{"activation": "swiglu", "norm_place": "pre", "rope_base": 10000.0, "lr_mult_o": 2.0, "lr_head": 0.00728, "train_tokens": 268600000, "dataset": "wikipedia_en"}
Each number is 128 + 24 x the weight over the matrix's rms, rounded and kept within 0 to 255. Layers, rows and columns count from 0. Numbers have three digits each.

# layer 8 MLP down (transposed), 1024x256, rms 0.0224, rows 650-668, columns 0-255
125167129167129112107143158139120127147176151100131084137168142115079146094176156171166145077154172118124087124154141122138167144146101141099085147112078108138122125147134127121114090121113114129146152113095096113113092160135111140116090068095134174152118095172099181193131102126090141103116138127110094125108158099144088139124094120090074141102160114145102141098129143168144142111122175118102135116146165117121098144116133084107145075141090125127126122139129124128162122112107104071134117108111100159154117118124132140111139133093128108142086105122135142142135163135103152133158120096136130131111121077087132155126178094098116119130107085103161164083145177142098101145136127120098140112172107097170143121100140143093135150105118086164108123117189171084103130132139158
088083126107135081137119102145128147173148084134173058155117161076126115135150130118120140129118123127111094098137095138117134080137149153129169131088138158134147110145130122148148131134133116132102105132078152100084179114127165134177117110131194108118127094149143127100118138129151114129090096152122128086128109110124175158149104125143171125125130128142148131106134101116120116122147115104138104131139113101152152126100102116125108107135133128125162097132118171151121135107132115116155146147119119159095118160146111145120117167131119108180130136142109106133100105136127133140148122133120126131179162108160097136144154146093136110132100133102059130138189119149115149182070130099083120157142118156145162150134179101138102128141144125129099131134155136174155144139113131
174109153170151129105079110156189112151102115081096139115099127130126136102152136127126096144139116103133110169127125108118143124161165166151105156144140107113139133165138155114153125139096120122113110125130149119164133153116155139107123118113135098136111124136060126139118113091115157121112106122109133083129139116125130147151143099134173111131125152132200136093135080123152170152111168144103137161176149124134130130129105121096124040097171128145138149120137151113110134143105102124091116107188170111115102129055116131144126102099162141115123121133111113125163161087165133123089140103129092116115149102094072071123130152143112131149136140124105160154101145128101141071136137139143083101087136166189126141113112147148095082118136133136085114136109110127140121168119101
108174140114117134120166129120139180128134117108126135109174131157175097158140108105145158088145121159121138077093157123156121126114129166133153134128110165110151147173117123113131099129144137123141145157127157165111131130126125089132044098131095109147125115102153119116107107144138141095141133148125119133118156126121133154162200099131123168105123111190117133187044099111116138110155126109160170165136117177137106128095092109151157153072119105118108115146107175109103110099132090087140144108121151060116168132130123123135154101081119131142151111118126139115113086119101078162136140155109137096137147149114136089144109092123112121153114127101119199132092103159132121145085142111123135085135132174154077141115066145086166122121080084085122142098116150147164118083140128
162118155191102113093102108147110115125081125106156163151104148123138094116128133140107129122123098154107143106134137120138115124109104114168113131129148115076168156145113112099131159117101153149133108146128088109141100190098092125124124113152134123100118112142115125128152101124163126083134157143112121080113153140151111132180146116135129110128158125153193136170129171093122135128136116154119153147129095148134131066128131134144120103149173106110118143108132112172103112127117145125102142154105134161116102148121154143145131110148119143110104108128103147129128137119121149096133139125157104136110149181080118145142147106088119113138124129166150159128148157150163098111097140127124159142124131140133132172130116100135099138074140110115106162141130103137068152120076118
078134131126130119178115112153133182126152137115126137140151127159108130120148124118134157154148079146167155093147121172123142132137122098150134107141129107123158112122171134152107154108130111104143108100133150145102124130154142100122134138137100151140142109099099122138143105168132139144152143076074129113144161129116141155125146113153141108135143131117105115084135193103116132122169123153106122124107139145132108147132089131169083095140163164129155127108160127149096109089113118108094149152107109148108143112152117134114139132113139160111149101121168138106101113088114130141093154130174139140106112186152139115100150133139129147102142129170124139130131118164140156112156116075139155182142160138109120120097118125120125158128125131075137113112125099156131148099156170
095126104152111126120131135065145108111106146148041120169112149148082149129131152164129075103156146115115120132125111154113112103139124113119160135132095127123146161140183141104134101118136099162130136139105162099146133142135109134116134114123115131098141139127129116152124105143120180119149115122161127149140110114133132158163127094096176129103122107146134083115171136132136167148138090125149121114140156126119083163141120093148155088091113115106100142113142166109085086133115167162134146147159128071132104102120114132139118146140123109138167130058152112128123113146131171138152134119101104115140118147166150119140140092130090112110107135133124128124116101144127089074087128119121176121103107141094124161103083079170153149093134137126171110138106088124139126124108128
162156118092117132158119152129110124136114091174169149135159157143129135149120148104080112131169170119066108130128138180130173123140122120153119116079119109143077110184160083140130114096147115116130131109163127102109103142154119103151103107119141126110097133092115120150161071155126136138174151128115115139133137151169106130123127106154100154139096088146139102106101160111156085103133136189140125124102119164156147130180096137099151144140125101076173126118178119130138143144157160104121142121123126146139142185131115155140114076129119148128145086137162127131127152160118152151163121124150150104120142152059179160138139093102135110129143124122136142126152113105143130135108119140091140115126120102139103169124101149153138107150149137143120160105133099102091064179135142
140122129144152151168112095083102175136114137164109042133145126109144103130135121146152147124130154172160129124133143118176124134133146115121106092097131142095151142134099114127156142107186139147132112159195077108145128127137143110128104061132142127131095127120132106128106150124135128092122135143149136127088133122141117108124112158133129115127116159128109134114105115141104121139137154128124087127145110135136123122124114099105162186141134080150126075141107156132165160127113160118158104148132186146140128096100087145112159095122106160136096086098140141092098131168113109123104159086149134144171118192163131148146149125112127134127119144081175133106115130109134123092144185128151107096121162143117162127115090145177082091162140140115119161130129170093146147095145133
173162099127097099112140106135075146095143124104065129111123097116151151168159100159134162131093142116167115143123118138076114104167155061093127123136151129148106139165114128141122146097104085142155095170115108186109151118119130085114137110144120136116152150141136160103128115080087125131113126151129149192107112158104116139094119145105130167122106096159116150124131148118145140157116089159101107130144125138166092129080193138105126158098144118082160159086117161188122085146112124121116142133136147106148125127128129145097159136175102121101096154129118095129167135168126114135170173125143126129109114120112118132112135106182151145142095117122139146146120150164147128160134162130098183140105115122125132139138099154175133129142109150125119121079120165118155116163114147
118130142090097133144102169125176170112092118146115150101110141122093155153136112127115105142132155140180164131158094095121161092123102145139110137151152150095152124126113112125125116174148141099120153109130084115116119137137121118126190121157123115118068077117120110174142122145137144138106145129148124062097146154164053110135136116149093103082100120126131125137084117136091093104153147142134114110106129149138126106115154145122154090129120132081134120112113126121146128122149131176092139130144131132123099115164149129150134103114100165140120145080167124120115117148144141165118107125118165111142158108164119131114145143136145151154104152099114124107165152136145151153172104099126115103117178159105072133120139097115128132122157123099097093140137109149099112107144152
143140137143109111129112128152114129166163128149139117147150148116151113136131147100087086098152112158104130147117085146164155124129144108156106158099121105132141121133120160116147150124134138122111149146130070111130143136079130159125022133163130128150083119120135154145168107123115139145124122128092125133104144136121129164132175110131164139109137097130122165121127134136104092125147140102133160123143144126126126149134115126152078139136145140135156139170112164126132120117104109120157129137121128066167116159162114136129124139127152130152154112112185163109086138142071088147139152188147123130139137140132129146117124162095147102134130145133173131133132131098126160099136116148149162142090108148077140101118124137122165102128119140112121147150115146095116130116138166
132128106113130126135095094130123141124126141094144066130129140122131156123070108147125166129142179135134116124110129116126125141126146089122133151151148113141137127112122078128131110134195117095063160126136139144117093130117101124108170113098131120164096163110140138117137098110086136124076143134121134105099149114118129080137160148142152120158148110114122108125108134136117100095158146137128133099144123135145095128099103121125125130164084125112102117093109136135101151076079140159130121134130108118061114106110109114130131116167105150164114124126165114129119143080130139120118122150152123105118140131150098112108106120139203111183100104106106094140109124122128115101118158153108154112150122113190136130124113163147087155122114149078167125108119117104154112094134132
129106096157132138111115116134151127115130135090159123119143140109074142142151144108139111121084093131110110123118111154163102144141114148138136124095106104107113141138085146156111138108096087120139187146149126125128111159141086144129077139107179159139109116081141109149142113139127165148145091099188121151117101119077130102111146152138127144104155125107120103158132164168125160124125166084142122115105163183135128135054100109163115119136078126178132126132174091129132131138133096110114093167136136145101126148094143100096115107108123126090169101188161099136092136128087122120138154131151112128137145085119119150126093142096163146108097170183107135142130139132156142110136173107150159146106115127141128153126130161105119147121119101104138113121094126140140138115165092
147116133175113126099142117151103134077136118130140152132142112077135128118070122153140127145111153098153125124136158161108123169147081181113157114149115135110116143116141113120123106141140146104135146153136141139153090114104102149174126110150092083121159113157161136126145148151134127126122124135160137126131116162095127114119130180173108129140134169137160096148137126146119105089117124153162160151056126140102129107116172145077127153143112151108135141114180143098114102111146147129121135083099080135174127156137110093054143114159113085132143124151126115168154119118185163162118101138136111134107143103102177120121180137129125072120066136142153101149155097143122103125124134114129086111129145108106132156128090163151128136056163104120155155109158106143131127146126135
090098123138100124151151119129103145130141073117136146125133118083125143131121091100148124130123096157148148108141094152152137134131146122149172119088153155162116121150140136144141135126130139139163146138139127130128177139156106107133123112116135113148139138135119166131127126180160111056095153111084138124104122133135089159115124118129118083110111115126165147138145154106137127109180081123112103169099129143127094149138124157132135121147160138142154123141134124141122109133116127124139120128121111101140130119136145110141153149133132147128113106152130132135125107117161112146144100147108169142145136090124130110076136164098163090111166115163133134126121111144092114115141152120127124126125126145137089132163150121116105144109136099132140110150111163108156142129171161
166111116165113122110133090132175114120139101127151158138132106102139147127108167125169113155113139128121168074141153133149128136097108101147116115142127139105102157099107126111091201128095115124097142139145132096174107141123149149174149117109161154153132153141086155148113159123132150107145136122126141121161146107114107139159093127082162169157153154148139109157142111136106100123161133189112120140092147110137125116162126147089104139188149094161135131115171119102101147137113099154141122136143152169114118132157127113132105132172109142133132101105137182095129113117107127136146104157152116153153110091140144109172129138148136096163106155126102157120140125085138114153120153136113121107086112158099109128094096130111123126138094153151115166109132126090112117093117096
135110150164134155098111108182168104166146147127104146115128113147092116147115107172139123114097147104147127111124153128164151148126135122182120128185131153135095125120098112052101095144137110124109105101115080107140151119136117109113133101109143125185086131108135126139121132109126093132115131147108154113104143159101125112119136124126136118119129129167149122142167106142131138125135123164127122107171153149140138136112103166140139115113115115139111117118133125142157150124124129158116122183163142133108150118116148152172141145153133120122154123115137091113160127113098155152131132146153130128087118100170118107170126170155155169111126120090154177123156069118099143139127098146116141167101159141102111142118099111107152115115112129131172141074140141073129139110134167
117140145128152111119089106105158079100114119128095130088096143156150108141159123148129101129155078159092113118121165134160156164120133134135088149201127057119120108142119130112137135140107130145156091181144178111122136146149128132119122172112109087138122142111147107105127117135140139137135103151094150110150120126104130173159149093110103190149143134070157141120154125158148163159128182113135127129137134191070113125129139136138129136158145107123142131094087111152153146136119104101104172117153116082157117149121119169129120160098092108148161130118177158143127117090171124138152118139142106123150104112097108125119165132159100151108110151122141183138117143076109126143096134145106102116146122081095077102156155136125120149100090143088104129102050154178178172122150138
# layer 8 MLP gate, 1024x256, rms 0.0629, rows 651-668, columns 0-255
137127111127093168147107121103147103135116127124100147147099139140153152150097162130139076132108179120122112130168138132157149130120163162127138161143137126088166138087101118121091142112134133144122113128130128153084138136139155113136081123123086132147129103126096117187119103129163096098111122168085150120154113157120110149148101146097147156130097157092143156161164073134129124117101092129114139117119106104121108114122138141110157141140123113136096169146146158150178129125125132129130112102092114127162206131136113058095109100125139146124153138139146104162134146085112154119147121103124168153122110110132136143142140179114134123130123110115098092119107100153100087117133104146116130105143154143098125102162116127126153138113148108106120124130145154091155185123164126
115136176112140143122132152165131121134106110134085173084172122119115112118139186117142111091103124105114143174114080123153133151144121176154128105097140096130178201157094192138136155152154121102144122136117093107121112111140115140090117111139148147109146192095126180140127107105126150161171101088146133075128098116101139121124137137150118096181083128115125117149094113124135134128130157090130139144172120107145164150115129108151115096120119149178129138159139119104100122162130119109138104172117130163105098145124142134134155150133127130084140128129118138152177155089080127164096089172154148129137155149098126102150143139111167116142106094127110136156088115124137126100150162160105085111154139123113117164108137108135115085100077168142152153137118121104119136083119121
145082116088128137130132130139137105112126135150107144106124115129117140106117112090184123143173127147116117060073111135134108106112130133147145110093126157164115160130125151105163163127165103161126095108125161131071088151069169138133179165116081106113134107096102087087170152152131153104116151149142144127164105190139149134124129152123160120083097144121097152127145139129138122106123103157104123126110154119195120114152094117118161122161102132172155143146130108077154136114107155116148127091115093115126101137121099125113111123120098138160168096139149103079146109116117139144144139106133106125191134173079135100131101167142112055056142165097150121190124158158109148162123142114109084138127136140068143109110125118135092124118130120161115111141101127106101141093119112
159135123138116187071126153102124143171129137155104181134167151134158115111105114101155163141111135104108133128136122083120114148151105094139086105112159095115132123133078131130121148104141151127104103144118113118163143146106101133145133101097131110143158131134153119145138118126151096139111163100116118090152122133131142123142167111116140139116138110126108160175133113157132137154123139088129103164151131086140150129150155108133171132144162158109150107092096154127182124118123111144127148142130118165188105169150129141117139126127120113139112161093150109129149157164140138123129149134119144143132105146152122100128135102151114094166130144176150175156099142114136141186123157155133140072129163151091108160132126142118117176141105129141145164162172146138106156131131123
139139124059148064106127115172091149122146094135110141122136109125101091166146120113120104140116135130169122154098153155116129137126120118133164105118120148101107122146157102127103127102111140165119167133118117153133164160127136161078104134123086113165098149141126104157098138115091135129154123109060139109113099149124086127085103143131104153119083105125104129129124151083129125108146187131177141128122121121086103152133147134128155113161095131119121168111153146161103116154177128107132102135144103131129120139131164120126112128138114080095150160116128156129127147128122138104122138129114140159152120116082113132118152135139135101134151095153142127130126174095147114152136176109158147124146117130100121152128131134128139114157098149114108081111180140128145083153133118
124114114147079101125115132124125141086149120103103087155140121168124106122119112104096108113151145086122119084143104131148145118136133106101094165139141118127155122156131122175143100174167105157174160171089150160089117143134147162124149129130112115148082138131128127124150112110137157101155092146130128145137120147084149100115115153200131151091116107124143127109098142110172133116151148083129124128104075153124165100102093114109147107081107132094115139080170135084142184153123162097130143152143116133123114155098111114130135119153139143137163095099106151144114123159111138116148114108109137127172151109138095148101152118124142142142138130089138138135106052155087153099121167121141161154169153134095160153129134134110085141177143132094138124106136166154109137117116087
131151102108161117123168107149191094162117126126087081151112153158103139107137120171091163116127133120128057129125156130166101095139155135163099081124129090153163133140139121127094103156103095093132156110153139128113142119098104132150149122129131152115125080115114143176184130121129115141121102139190118128115151160114154147118128139119098158074157130129168124124168168120124102135128157167099142143111168138133084124148090145131140129120108087160108110154103125117124149142112146097142143155155123098128143148154106117140125170198165103120109078104128132121148179098148148152130116106169098153077154133121127117152146114071129122149122127117129126125132155090119128107134132093089143128125126144111111145121135161091119129102141158116132073091139124162110092150162130
126124114117099063116101120139099146123158122126171118124126154152135141158129143093166112092125180120127109137121069145144139113119163091132160103086123172145111159106138087141139158127118074139109181139154119123154158106107087139124172188154131140159103115146091115122110126102142119118117136124120104120109126121171082127141103114131134130124115123097121135109112107138140118094134164113106083142100163118172129068107156161136153131129149141114126145127116141102145113149147129095067133122054116093093090200170116142132111150111132085080128092136130126106106094124125148171090138136099112113139136151119143091138134126064105157126151103168126140132128134145160136148164101094156175094121102128141128110119158129098118085124125100151124113141110103150158102111108124
107144154111128133134094144116129155084200130140129105122139148133127079136119143167121113097120113111102114130109122141168111123130118125137091140095131125147082104147136170175078124152188145070195117106165162132125110139144114152145122100124133172094142144124112118138135107176145142149096071164128099085104160168156113120118128118160162178118125109119138104164105115117111139115091117099142104144126113122127119144112141159135146147090134138117123091156122111138143126145161150109114077102155146110095111137165163105134131096101098134153155128109098090131103080139135093133133167174159110176140160118156133150085125160070182139129121123135102125142138142103105105120095134168149129126141114135155151139155177107116104143123100141130118143132136114137149081112149131
129141142108126120153082131140101172096163138103092074144125108129161140172087188171125121112137125108120097137116091144155139095108133180158101132117120141152145131134186110113144099116136152074131135107093133102166175146094166109164125103102116095127108120112122144145122150135137139150119116133159110072088166151153135111145134134149115119106143140115132127132107124095104105073105118134114096124093106175130151124126144089146112164127141132130159130110139137152104086114124151112142107141133103155125138095128159123140109138143090113145114118148125098160128130110132129126113167132167139118128123152131122104131100164108132185144152123068148111148109151091138139130165140137133116132130141153160128111124088117161089118120118097123102141136103148129104137145152121
132138116153118145127095150126126127112121138096127097115137143102121159133111107142152114106126130143178155174141156129092111115135154121109081082137144168130160130141124114107093120111156090117157144154104096134166138145130082090138141106129106153120138148157110144128119171123154099139103150104127071123165094123122110131155083185107121141105161135119141076140116174120135148142090114104104147123093119127142131118139170117122107108110123121122127159110136112136140121131132127111146145147118155109107112126140116137139142125099138124122142127184144115107169100101098101124130120121118135137159119154093160161148151131115156164143164143113118166127151115154121128134149139109145096131104126126137059133161112123114075153109125137135129102170115127114120088132137122
148124112156156124137122112107117127122164131137142112144174147084145098135151093120148116169098117141123080139125130161115109134099125123124124088097154134131101178136130101126160124119125161086176123169116095163105114167128100143109071105112125123119158079154138128123124164147136096128116141120130145107103116121131122108138105110071136091134142097138140141157147123082127133118097141140114128135169134149123159134121088142132094120140158101145129115168134118194136098141158149138158164126106125164125089107150131172160143150109098155118115172135166122117137100137127099149102108143098143167074155150123150128133134112111134144117182094165146120139139143113126106153137121157127118152092117138106131149132092135099110171109112131150162122118139149150102151120178135
117153152110147107099161119146092153103136094174135099177121162121118142131133101130116123158100127169120109170163153132131160092138088081188126135111148135162105136124140132121128086127092124102100095094085070117134144140114081144100159098103136104141143095129145138112133123113125139133107111135080092135128105152209153136062092120132148102196047135133125141115142122066148114125132158203108135156152111117153143112141129199102101129126120093148120139097125118108148149141151120148114102118124115108104130124146153134177093090117148145120109134130143095129128136098130140097151147159099138123129159111120155147157162126127139187140108133129115158135162138115132142129156097109152121146095109167150103124144131122133127106150158123120145099119100137113132100113105135
088086118156157131086128150152098109077165126141131141137134069125150085078084131149150107110102125104162079079101110167107114143138137109148140140111106119116098075083154088105109159149140121136105150135133113126081157121134094155115148116159136103109119091167090106143143129139086146137119159102102144132146149111132116121141141111152145162135146145140094110104120128116160153117119125123132100123122153147140156104131133143150094176129116123119154117125126107156137111157138153130114112147143143146132141107170133117152141106168129154095143110109170117116184147083104163146126140105157137151086119079105134117125130084113119124127160159099150112168150146103109082109079113147128115142124145143120191110115157102149141125148183172129136129140119140128095100112096119
117117113176143129133126183089132148113131177136131128127086107159141134122143124144109161083151155117130123098140161094134124144101127115127174132115120141105108119117080126147124153112118140107130083136120082111109155141123166131152130136137141159147141128123174130124143156138114121163117124124167161159163165089135141145135126111109145127157109147133116113125124122116163109136122154122108122136117098130146126150101104088161103118119163109128111135112153131112123160147147148144154149159142168144154178084171114100086125111118100103073081121153133100116120148095123140102139151173143090097118160159167174115148130118143114137117148100101129172119097114111137144117121111115109111153098152135115120153140110108131123107132147134111107153120132105134105140117105141
127150108147137132186150114115105137140146118141157129124083116150161140164158101133090102169158105110129142112140127091111103150137093120198100115125140146096111154125135085129132164111127167121157092137113122135135129130101141148114094126142150124122131132149111134120170108106135122109119093105124143156138134138134123125092115094124112119137120096114125128145147128138104133109105171080103127132137141137155138135135113156126113112089126116160155156117100134111123114144144123112102152108152155156159119097159079148102092124130101134098163176123129125118112151128139125098104129109106153142124131114151110067119147125123128131158099143130098088104147083128167113141094105121125092117117075095109113138149137113131190133142107144157137132099157105110188141117170140
113115121145139114113158122103129160128135123161140167134122121100130137126148139144108090154088128108150118099063144085116126130120112144123109128138140127146125125175072123166106144139163147138138142105099178077117126139138082123131124131135099107094151143114146129166126117108098135157094132138147113110101137129135120078157094118147123100128149133138129103151094154148139167183099133121122079149145140103085117141159141117197098115106141049124112132138168183142130114158122090094136127110148127120133112159120143115129170148152132139109133077141114107125124154106107121128114130146100189153160097137108134117109122103145103129115123120122148142109122172120173136088120191143135139096147135148107164128121104105161151156154118160099088115142121147158132159127144108
120165101126135119142116083102120124143070092129093172114140118121119161108111083126143152109107136122139119111142149170081098142126111121136131093103143122154104129117111104145057108116169148086125079162109079130086143149129081145122172108138122143172124136137142113120156092179106155110157132143128101160152104087125110113132142137094100141151135117100107117172186083078140091103133144122114131155140124100142144127125130162131171129176114145150178146132114118173114111126116130092127135134083166107097182158099099140123169159136134120126140106143129127174143147125106137115130121124159130141143120125100125197131127102125144147097120129142117131120097089111126134127127071109143119118151120143161172122138115063097076123102092098131156141142115112118113182103169100
# layer 8 MLP up, 1024x256, rms 0.0655, rows 651-668, columns 0-255
119168139150188131106149097127124137085113118079136151112137107115095119125177176096151081090125150117121145079153136119169138121097122134082099106115131128162115087201113154100107167125089149130112111123116113166171111139120109122065129109118147136137120135118100132120133074155161135170119138160093129120150130119110142140111128134164158137108096103131113098142121141155162148135131145124118128132179130125109086137157122159166121105130116129135126081166129125147125119126129137138145139136125159155143125137117167166144101139121100129094124122093130099114190122162131145125129136075138111112118118173114092155145096149130145120180135147174112170145098134089127134175130129133154096088126141114116090154182139143119123117124144105150118138142128127164113149108132139
178107151155143111129112131152138162119094159134063141076115125139137127149161165114153104114106110128128130134135092134148143136123115176115165113098119061096172227177114115103123188132128086114106113133094159138098148158139142148130093165125121115121106147152155181137126137147108165136145082087141120125124154082160154147124177120119123123140113146121144146127111090087135137174141118091139124134147141127147163124106088145134084114096117109138141159152110167085082136108090101131162099122152125164135125152134070143138147145101130096109133141125155096130108136149083138148087139177154117088160149126116085136129127110108138126132085101107152144149154107141119120099075157138114116166129167137113100105136103144163124160126061161099148091149117125107118143094109134
136190125138146131163129127067103061124115159110103123134120094112151136128178100114131178111138180120128145140109136145136121089166105109123160107110141155141131141105161198099158159061110100109118082102152141132106156101138110120130131122094137140138123083113122120133188161115100172181147128131157136111116163142111144160131082100156142119116115084098094088079100074132148070111110136134151121119105088163122103148132123102119090166105105134111111152137106097101140132119123068154123173142123148112103107142176100154123104095200137107136098169134138124134115086052151095139181161182058111149149169138136120137128118130177122152092107102088144126123134131125106103117132112119137110116110147176135117126146071177123141161115096131113166135104139117136136173112066118
115134152091129079161118152103135134135112140130167160148117126137173115118082107150113164134098124121128125126118127099099130136139123086110149114134136116130096110121167152134106149143151154145158132084119181143155137068090159161102156100126124150134156142112143149155087150126120105148124127102131137125135126169111142140118127124122157147158123094062154124084134121121125149143127143106117080128131132176156134155146144133127132091102158162145083120113114160121109139153156116099158147148145116139132164152159105129124158138116095103142115131148122156104144126131165121114104155146112151138148150160143143167091158156153091133086098131150114154139121101153124129134107120151188138130099092140106146122104118143125150094149092162145106072114159139122173152154160102
147089151123113134091121140142142100137089139109090117126146127143124127076120131118147131138086101146153119141143124135106105113162099119112089125123104148110120111120146120110128115133116119133118138146127113074124135105158146148132122147178154095141138128130138160127131135090095081140157120147157128111141154165099088138125159138085179154117157089114151148132143110165104120163099152123125132147110101095109108099150125119129165144118077160142107123138114172136144136173129134143092125136111147127136134143157123107127149164165106147169126126168123109128156153135133089149124147075152154128149148126110089161182124103115130122141126140093085136109135115144114129150119125150123136100113095105124139124101126123129124147100119085110146117096132158142123154142077090
155085149147118120179107158126136142164100073173123138152088149143093162126149106143104119103130138149142139146106142110124105100156135130117112150128111117098104135164107112067140093107119171116160120091124121118153113111103148135087096124125149143142134117115121120159108107154109128150159132112109128124170139118120145101186110098064150089130100165129130122131131108145107108153086100168123126163169133095120135155165139136096140097108137127114166098156142119154126102170117144156092137095124110211104151125127115165137125170123100101134111145112127099126113175120172121131104159157160123107115106158124119114090112114142135144141132129144127103116105194157159157176135111133121118144141121126144093070101104109130179106110092111140136140120141147147117123124117104
094066154142096124100108104109096146111148100135140141119154077126153131157160139101133111115107142169095142106162097121081081160128121128110105170137096154131110180146118157074185150105180144154141107121124113113128103111148119179134136129156100118106100172124142159093108095128165125136114149164102136161153130144151074149193123151146169109153115139155081166163140112137122135141110124154183119102150107158130143144163119104094145134127123126112167148161128146126122119075136121173126148146150118159128135119107114129141137074087107151146166109089165127103097105118139122154151125127148155150123122157079137128146192122154162152124112108122096103122121113140163135105089119168154098153138140145143123119119076114135182135121089084121114165125134120126138077070112123
122118098137122124102141125127083133136133142099101148133125141166133170080132122133114088124084108131143082103106097147100200075142157100123144138095171155147141116101084137132145106144077098093139119148133154162130137110126087181135127115130098130105149146131163112146157099146160133092134119118165132195109145128098105143084127097118123076105142122147135118131089141142149140150118155144182081114131106085123133165120117112159143085123120151120173110163152147123151149137123140092084114132070100121107066148145134161126070099116131124107111158104167127149107130121170154112180139153070100083146161149123115122112144136139166127156108084148141122127135105084117113125124136093121181118121130074121113143117092160131139127114113115160144182137109127089107143108104087
102194136158120161117149120130174122124107141168153140113105092137175109099123115162180102141152120142121152106134138096137171113123177113122167116156159089137111116107113128138148172131105133143137113152110089145128107115179165132112123111106127121147089150128082150110129169102151122115117130105139124182147157116139085088105130112121136198079113133165094113144123175130113138149148117173136167111122157147150089107168103105093121141140128132119147152118124108156113120085123158170105120185188135145147091128141105141141124134166092144128141108095169169138115104135111121091156105126122102115096105121130115136143064132139104111165147138166163133096136104141163138111141079122109117130132142102141118107124113140144123112119099109065126122125113142147094143186152126
146149137113124145141135105109141118181144134148093108107146181151125113133132139132141188163139139133127123135154168152098108123133122093129144142149076124140159140126153126105108114098108121094108143171125171120124152142124118126142105122121172138068121146090122102117170116092144102116086130129065118137140119101180125112110105129114120118132131137167140098133133098129177131140106153142109131109161123109168094139111141116147114085117162113123133152178142144152142172149112143108064172152117150106145111136119106136097156092111123160106143138117128184158128104115135101101122168091108139116123072123135153163114121089137146117097094132157158074141147080139155099146136135135143125124142170177145161119104153128123133120117132137158122158191134144109119109133113084
168099138167120135133138175123140098126128149115122138105148113118106158114159110149134107123139157123138116108136132141112145127152149134110114130154085154134113140083126067103123128098131076144130099137148163133106139109162116119126121128148124126107131159136166153125120153129147147140162152091152153107127148141109122139127063126102154104132125142143151143150124128118146106155143117135130144092076120126141101134106129139081090149143102126082124120128122102116150131145136086174134104124130155125105129112102108136163103139133152117121096122131127184121167134126110160137116156150093122134086085145145132098142122121118142131188150096137123124136128094140178127112128122099160130133166100135140116121114118136104101173162148117155112119155106176104098128134137119
143144112125157111133168088166122108115141152100119118105141159127127091150159155089145150119107140171127140137162085097099133113098136150131132138137066128145148097111104083100151115106134155104134092115109141105127102157156108130144117111144191146109171108146134132134118098120119145124111082139130111135149104132149112149145129132103107140111154138119132109150090114136152137143089163095141141127114111121121138114136120124083158166144107121203135114141096082150142113109187116123177155084137150104147143130111151143168118129114123176131109148136141138127121135099145134134109138183121156146100135136123135141135147130158069122178151096146107129122097177106174136143148114131126123174105102119115129166111101122129151132128132077131085154126158124144168128155127139
100117097137137078126129139103110101122127123112108154151113135124118116137158118172153147096147150149144140130109138162133148136116133123098162141128155142111103126121174189112109158109132173068154116092151159107111118125144085146126102137096131167150149161118150137135133126147103090109085131192143128108122129112075154144136145140098136112102122117133141132145112113139160151124144121096147152140129108070114136122116109135154194081152083139149128140085132119085109110152131128158159128116145112117119085116168106124138146074144101114125136121134143148126115106107135127140143132122132097098154123132136137109109141130125114150106185158117169167116143130165136162160135181120114138126091109129149146174141097106076118100117161166090109100118137117090150125169112145
115141121108127167132119131129117110139141115135132171123150112154159143150107073136123120090099135127115119147130112146109186136191141183136114128121151114104159163102147116099112130106132132138090138081173102087112189120141105144109170151104126088113137104168121119099088112149116139125133135102149131088170126106113146128128089123109121148115111191121152105121146082134153116115144135115094115130103127123093101109106114101133144111156181133150101125133149148143107122157152146101160150173121122109145141150119115107124125135158128126112125120102163153124156126101138133140104167129128111168098129133133137110125139157109140083122120129142126142127103155155106093117121149153140100141155167140095173104119125124166122122122141125203136097130149115103092110091118151
152160084131134147136158130112135147120125138154120142113117152128103061145114108143149123115139102103164102136110133142126157137069142142147114156139123132081172147151112119130140166104107162113118144088126137154126071154115121126147128145133103105139147139143134167108144125092112119136125122120160137131137142149133155102132130110113127103148152137130086128131134119145141143130105160094136148117127113103125156126097123139114119107115105129092123185108120143116112151127138140130139147126129109152125161149123127142121152135118107107104161141144105133168143152140111168129090148128166143144115140143115119124146135074096119191148108125141126123132112109119117100109099131114115158116112121115137161135125168136117125128136113115102109150134131116100125101101101116
086112105165161139156160099097116111143102120102151105139117130167130155115110118122121153196114082138075122160081114097128162111126155063140084094116116160155140139119128139128136122132109135133182140128108122123136146152138128084123108102115171121080088126146140166129174132105122100138142142148143117138141100150083127094175094151150119156110113149114118109116104156150139108138091117141144138133144165151176127144118140142148148134122112130142109154130111151108105085150197114140116145098123155126128122161136114144153128114114103125101139154110118140163114113140107098135155140121172162136104134122101108084111145135124147131142147107131115105169149129131138107126124129145129112142139168094119124124130152066151135138149094117167104137129127110151168120134121122
170136133096120085140129139099131146129159094135108074177122112142111123108144114117142121159122101152079109134108141103141132099123186096125158131121116107109122133081161109099162118079146140142127115164110088181113158136138139102117122097091145147120101107158129128085126131119119150132126136134135104123110125105118162121114164158146136145080122102111146115157112137134086082127123151109153128103103099127115134133124082134128109123147138116107104148142139114103132153079118146138136149111079099119118120159154086112119090143131102132141122107105133137156119138177101113134143153132194137095139108166136132106115116119175142103176147134143071100140143124130123142130061118107109116142132114144119153118126142180132126107169123147160125135152165106138169105145108145
172150126124129071107141115120177128131118117136124090135100097128097141110157145148143122141160147104156119149108177152132144084126078161145126139140137125144171106118162169152135110133166117144158135134161146095121119110104101139107180136137087110090091121195142111134147135123163093122135211125082089159157143114162124135133103125160142137142123164133070109137148115104167132086076111165143136128108149128136106140158161145145104126126104133141170176129123095134160072115110120142152127117091108121107134183123113097116143120171102122144124140168121138120180159133150119136104126083130159160142132141117167144162138137114105118126119140099140141138131152098114101173106090180140133108132139125139144102147179095118132114111111143085122148127144100153094153175120103